Part of a small language model's weights.
Size: 9 layers, 2 heads of 96, vocabulary 512.
Architecture: RMSNorm before each block, rotary positions, no biases in attention or MLP, normalized queries and keys, local attention windows, attention sinks, short convolutions, skips across layers, norms scaled by depth, capped logits.
Training: a variant of Muon for these matrices, 97M tokens.
Each number is 128 + 24 x the weight over its row's rms, rounded and kept within 0 to 255. Layers, rows and columns count from 0. Numbers have three digits each. The size before them is the row's rms in percent of the matrix's.

# up: layer 4 MLP up, 768x192, rms 0.236, rows 547-630, columns 128-159
# down: layer 4 MLP down (transposed), 768x192, rms 0.112, rows 547-630, columns 128-159
up547 116:152122102142140102142151158164136138183122086119149079105130119127106125125144136130144102146128
down547 113:109119128105127139117108170175125123127114154157107126134181100143141098112132130092145145119110
up548 108:180123095161098121157082074147085117137148130181128113144167115163122131120114123137079101110165
down548 096:078146129151111170117138132151123110141132149088124119112148133137124148119136135143099145155108
up549 102:138122097125126147130111159105112133135102120137134141148119145120102093095126090099133109127160
down549 093:131173119135134121116123083152179139123141098111106097145144149151144094123139121156128127126165
up550 106:094156110151132131129110116121124134097124096114144134096144161156118100114155116115132165140173
down550 123:109154160097138144132119085141154088158123091113143109153123114153154106157144124126129147135131
up551 094:126102141139036096181068136134128088123153147117110150124100138138127132153149128099067147145131
down551 101:136140158108108107136116123186138144154121146139137132112146118097124124120105134166138143125096
up552 083:123118121177133136132175079140178137146142128097118147078098168157133173157129147149109165117130
down552 097:143139088116131097148151083113109079139138117122141124125108134126114139120155145056122111144110
up553 102:131145108128106148128128133110095137120168150077126170152110160122121125187096159114128117097157
down553 110:124109091102153114073166119117167109134113165141093133122115153110143137159127123143122100172104
up554 089:089094140107105065141108130072158142147128105122156165142115171167144159097136103112147106113153
down554 110:126123118114126094149103102094153148148094209128105162142114116101096126113115113153160126103148
up555 103:065108151128099100144152129143120128099163109091146118131101100124148149162141108107096155167101
down555 096:090105091094090132138116099134150166120154116090091117140115122136103112122074139125100149100159
up556 106:157150129122126138153169160126157181160160094127111119122102120109133107146100140125092094146158
down556 104:152151119142109148158120117131138123127147141102056137144184098156189121164153157090141105147118
up557 092:136106105154136132155152150123114116154135151101151137131109153102107108097163157143129131090159
down557 091:141124179131154097144090138124111156135146110141116174104164065133131120150084128140173165123133
up558 086:149147113098124132129162142142089151106122144109121127131117149106128142100082152154110087125122
down558 089:102140118136164095120129177172125125115131100135119121130125152148120150137095153148130112135167
up559 104:160147134129140129107111099094098162117125113133095149113114133120128112126122117148111116097147
down559 095:151129149112130152168126128100155101119147155146126119138103142139114161127155136092132134145130
up560 100:123136132146117116121141149150128130090112126127127139126130155121161156140124126156074112099113
down560 106:108097112143155177124144129155110142117094142161102118137144124093154146127158154172107111140144
up561 094:148137172149096065168121137104152132140072088152122136108121121138129116134144140123119119136121
down561 090:122095155118156146154145112137153097109142147138128172114094100144076150113124108092148157103114
up562 097:098087133114139139117114104176130096155099118085131125120162154106120128147143145153095130097123
down562 093:132124144109170111110100083133117135095136109115106133131168122136126143123106149133128128106110
up563 115:115126165159127168077145159093080111153093116112156134084115115139150120152135121132167121156130
down563 112:134140079115128164121094145135124103178114132099147127114159143126146122076101146132110161136114
up564 100:161165102119112137120132166076134112145104149097146131169100160153135110137118136147108136116085
down564 103:118120111101127175092131144110149161111142150141127100146147129089106125124119129145136208125080
up565 108:129160120109141178180166099128170130173122108127118153176079146097102134152151146147130148100116
down565 097:143116107176133111179156118179113142160124121122139112109115119124106128107123102093106130149110
up566 104:135120136099125146137106112105154096102177114130108112177111132140137129113144146130060116129141
down566 102:156154133093135132102132102113119158136109154133178151082104119213145108140132120132096099141083
up567 099:127125162160141135147158180143118148132153085126107120100118116129151155104127138130100141100103
down567 104:116178138134099109150142147167123109093122096126154089116115091141136084128155134127158140131105
up568 097:129146137165132122112101149094152101158134124082108156102155128153165116124171134139164114122151
down568 117:114122144141130168131094141170151136111072127146131157140102131142112144121157137106140131116129
up569 103:144140130168102108149122109082097147136134130160159120125142148131113134145100094161117131099105
down569 098:119138091126111104128129099109090112077159123115124118139162120135103165164107143123166096171110
up570 100:126100149130163131192101142134121102128136146096125112100131122115193160090093127160123134103141
down570 115:171088133092094123145148141118135155154079090103092088114101139124120096142122116182131147138095
up571 106:113132126141112146154127100142130133154110074126115126145102116089146108133096150122149062109123
down571 101:116140091128140136123146119112097155089107120116138110163149123170092123183106106094094163145122
up572 100:128168139156140151152118132122120129129088124105151091109136137127139136179154094114139120122111
down572 091:144088110103146145128121107164140146123103094150137188177113159143144146149113136134118133113132
up573 105:133168101149160098138120139084111132145157142150091138124147116157127152092129110114153152134118
down573 096:140109097117138143150160134123154128138151107126134069141141127126092162172179119115147160120135
up574 109:115082150109121111111148122109151126118184154131145138160083161139131105172193110135121101098153
down574 092:133072141069145135139130141098133163123150118149127144136094142098127120081148126096151106100088
up575 097:166123170118139177150121129104145090156102122117146123152153169173140171123138154135105122119127
down575 109:156121167110149155122153115123146121124075128162112157145150074128157112138103126150153125155118
up576 093:093156134156160107112089135130146126115129103134133120118157158099144121082141126115160080105142
down576 111:155135126134132127098141167183128090103171141178152110100135160132146096135103143105120125104115
up577 099:119090119138137125130096120142130122149160129116150144148165125127147110151165130130142130106124
down577 093:131095135122107125120157127135140118118107146114153113132111133132105113109123126105107087119122
up578 103:138157126090107139136121131114183172132169127142161154130156135152128122098122182124113162141112
down578 096:110134114171108143101110128114143148102143102102118144110134144134123114111163148133141144159116
up579 097:093124116106154080148129129125119153141146124144164111088133192139102103121161090133111146126125
down579 099:106105109123173113155086113158118118096120087097114152093111126147077149153108163115147149154091
up580 101:135109120125122140115120142112100112106088114126124098137146119140107149133123120080134111145105
down580 102:151140115123132107127076108152127100141131091092117135119144152131117128058191157112098112142080
up581 093:114117143141094129117181155157118130126132103158121115143140156118147143149133113160092154143095
down581 093:096151163123130162104119088077156140134134203157136143138128129125131110084093138100142115122150
up582 090:150159159150160153145144135107108111119163113128148148181137203127117127105107148120116128156113
down582 105:151127118140129118083148089133107134080101130101152126163125150138148133102133145093167098130092
up583 086:162123141128131130151130115094119160151140102103163097102127143114127102109150149090115162139131
down583 120:126165102125100127161133145135104170165097091126132130145169086108108145106137143124136146109150
up584 085:110200099111082117115158150134155156119106127154114106153176111147140165098137164147135078127118
down584 116:114115128121077101107111152159134154129142102099089147145098120152128132136107138141158144093127
up585 116:141140150185122120146132166139161122161108135125149088116114163117119085129164160120102119120083
down585 107:118147129140120110081128151151151099136109118093129100101117124174094110126149122111094124148087
up586 090:074125094151141112155104150125146125128150160140165141131121127139123108151128104153116102163142
down586 109:112139091132097173158168137154133094125127120135120129127105121104050130115144126132117160097103
up587 089:181107130138149126135142094136151128158122139123154120139130136142085126115129108120104128122186
down587 103:115137151127093100121109142132164170147144123128132100145114084078143147103110133143137114118105
up588 108:079123129144111145140123137135145101167116111106171103124091173098134097098142141142144133159109
down588 103:118167143114114127131121151185175107145143081129075142155153144113144111162113122122104144099087
up589 104:145136133122175076177114174136164137129072122121110141130096131109138092107142163104142109131140
down589 106:111100137165123152171170126144083115131121079126135132117143145106090127104150126087160115122144
up590 097:142119119145142089143127134082125076115150155156106134132138106177105191156138094100102123102107
down590 106:144101137109092162078153124154144160129150108160115106111139143140086144125118106105121136186127
up591 105:079135175145178127175105101084176099129102160157113147134131126106163114140119126160151153124097
down591 087:115136120122141148158124118115073148121166102088132147130126096148138147104132076108107131100131
up592 111:115087136128125124142092138121162101133138119113117145140118147093141123123139137126102141148162
down592 096:127061160139172140114148170145132115123137134126144113124117098098093140105126093092119096116128
up593 113:122141136108111105101120132157168126113142158122137116170132133138142132055124126132115111180148
down593 100:131094182114118117158089126152133115097090079118147155140148121135154113133160114124119160143101
up594 087:099128154154140156175134149117114133156160075110186089145110109151131159131145122098143102112098
down594 110:106098160124141180169114076142105100143154101167118118117097136111080159116094171100173117129123
up595 116:121131074143163138142153132147168140152095084129118134152145188114100165147135099148131156135105
down595 103:130110108113094170165186126132089114116184139119140129115111117145121190104155142152099132113117
up596 103:138145115101089124143155129111139132183150096112131150129133141163106081119130136158155100154139
down596 103:107127117097137080117088104092149197130155116133131133121103113097116104179172118155093150130152
up597 099:143123141143136120087110084101163116117146108132144129145182138132090149117111148146088121194138
down597 092:126111155110127162113113144160166103141136162139113118136108141169105139133128150107146124095167
up598 097:107150118092131142101124125135139162178103127165128143141093125105142136141117121124121133105161
down598 096:154135141110097146121078153119093131093115155120137127174114105150134122112116100138173142113135
up599 107:068159169148135150143120109112164150160130126170107134116139171132177155145076123142140085105111
down599 095:139119131101139175139156132115108122146093147156123087137108116150113118131144146118118119116095
up600 091:088181148168124153169125100121100175124128137082143107137123166146145125114100114123109145128130
down600 094:120126163087132121118111133130149116157097131109142133107139150129110176091107134153131125137128
up601 092:123154097125130173107150157142122153113150145109153115114161132125088120134129138114157089087168
down601 106:104142123100078143157157116138138138158117119175132134126155143100168111147157108136116127143125
up602 100:115117152164147132119111119116112136149098171106125144122128144126163142153093066119132110078095
down602 119:113135161096164116202127099132144139115150149107133144130142092088120172109117116114147140107129
up603 095:068124164126129093134141120149112126131130156136129149124085152167122136133113146141136105168102
down603 091:132144143112107114140142090143134117087089119109129143144125134133152129140119092148118110147089
up604 093:114158093117114112135124136139118097152121128123147095126140143174149133131121116114122082122155
down604 097:146129131081142115155150149110177102137136119074099087160114115116137119122139143129134147122119
up605 098:113114115131169110149180140123100147137136132142133143106129130152140138101139127130156162138127
down605 104:125113156123148158108106118128124094117147134167162160114125133121116102135131175147099137119139
up606 106:115146101154116117091124158158108124116116135104100112095155159161124128148125129130133095103131
down606 095:119094125155134091116114122132128164095138120086092136116125135134187135112138110121159102168096
up607 102:103139151151092109128144121153114115119093097116155105117097140165162163156076109171094151113106
down607 099:173131102146179156128104124094146151114114154152134136144115133114128147137142130140105097171152
up608 102:088159109126145121103091133119198162132117117095107166122153120096126140137121148148120127087135
down608 086:093125135132145138157150120141086154087186133139082120104151142115138105156149119148166168182110
up609 092:144138143159130123142113110145105137124110143114124144117158119106143089148100105158086120137186
down609 124:157108160107134110123176125099115109146136133159078104086127102066132093104125121130175169106127
up610 104:121125106094151149126125097144157133120145025149113153123147143113140105105155108157118091149156
down610 126:127138147116086126114131104153100112136151122135135098121128123123118163111129099097109128120129
up611 106:166172114112126127144146113107164065152114099106160173123121108077128121152151138133109142076116
down611 084:153182110135102156119126140093128117108116121130150115095125111127119115124129083088135089144102
up612 104:123150143163127099128161133144122089110127100155158155113134116101141154131139125146118115098104
down612 098:177136116107133112136079107118170140138133127137180148135128123138114091146125130126137101167112
up613 092:123100124128138133146105145108137128107104072127123100160102123133148179112135131102136108141147
down613 129:181151112116146143094122121092096122116103100149081133130094119098138144176142087122153106121159
up614 107:128127125151116144192148138134127088131098087144141126114161092123113123138122130126090105122165
down614 107:148113107108125138140145086175150150090099139151109083136088121145127112110144147142139155112098
up615 100:127102105115126130117107160082110097181126132121094169167086124149133119177127107156140154095084
down615 108:134133126025105178085096132098109093107122075097111142154113124143130126113113146157159162095096
up616 104:080181108164150111120125097148116127134118161145174173141106140123131141130117086168130128151142
down616 121:132103131126116132141137112133106087117121154153138149119111178116123116158144099104141106109129
up617 084:144138131163112125125136175127110122156159135098139182116126129112165138137169132082105124141151
down617 083:095071124135139113113102128160125136155144150137127144162149123118118128130143141142175158142123
up618 105:137174110139138105145134167112144144143165171130120130104144155129120133121159111114138118183182
down618 091:135098172104126125143123156180096081131116175157095122125159110116123155108150113153140139118108
up619 086:129169121097120131106173135116168141124107101081132124160130129148170136087114096136106094151125
down619 122:116079128111149084082117100144127128139136120091143131095138167139123164156107148105150109131183
up620 096:122113075167125130097123194146140147136137109175130134165098156134135127131118114112136112129140
down620 099:130075108158140121138130151136147165123137113146102091158162161121118143126126129101108114123127
up621 088:110129144115156096150114102103064099119132130142140153153147106155116121122123164108113096143165
down621 107:166117149081134135140158151074105127061143108116099125141140117149105098117091165142144109158120
up622 109:169114128140124155147136150089141188107082085129164127088130175158090097143132136116166115187159
down622 097:121165157142114108134137100115179135124147088153128103127151123121163070190089114145101118126161
up623 096:127093105132110135074141167132127156191139129159113160109098158114129169120130092139124104130142
down623 081:170125132128125130091136166132157140136128098097124177122113111104115120119152133189164113134119
up624 073:126130144107113139177102176114125126150131119123160132147145121150130117106131117144120155123046
down624 103:124152139140111110139092102186163118135125082131129118133146112110145152120136166119136083130129
up625 099:122162106153107127153124147120138140147080099136130141112161150150146127149061158124121153102181
down625 109:142119155123131131095143109113097126098109100128112109126128093140072139138135106119176110106143
up626 099:141139147126116126123151154135105122117075139107101114105127116131118108102145160132089079119136
down626 117:104136135121117114123124124087121114159118122140130145125129102169123137143113125099139123167164
up627 099:155124170097174147143116164137133102158149134095151133137092158158114125123108146146083140151179
down627 081:142150195143121115087144138171146150110152135129123127162156085136124133141168120141121116142123
up628 106:111102160122128114138148086144117126137195113157080147113146113148139158117138095135130117152166
down628 090:121102134111114119095167150120152146128125122142086105102109139157109134118122110134117089115071
up629 101:113121136123143095168127145128144086133116118114145106088127087129085131112133126125120116149135
down629 110:151143145105159170166099077127108124157142155089127084140142123103121157158192130128126121130135
up630 105:123148154138144098127110143141130131120118104117155143117141190137130098140182142122129090079155
down630 081:127128076131130116147139140135104136107145129158127131130171085162095114125100173108106143121115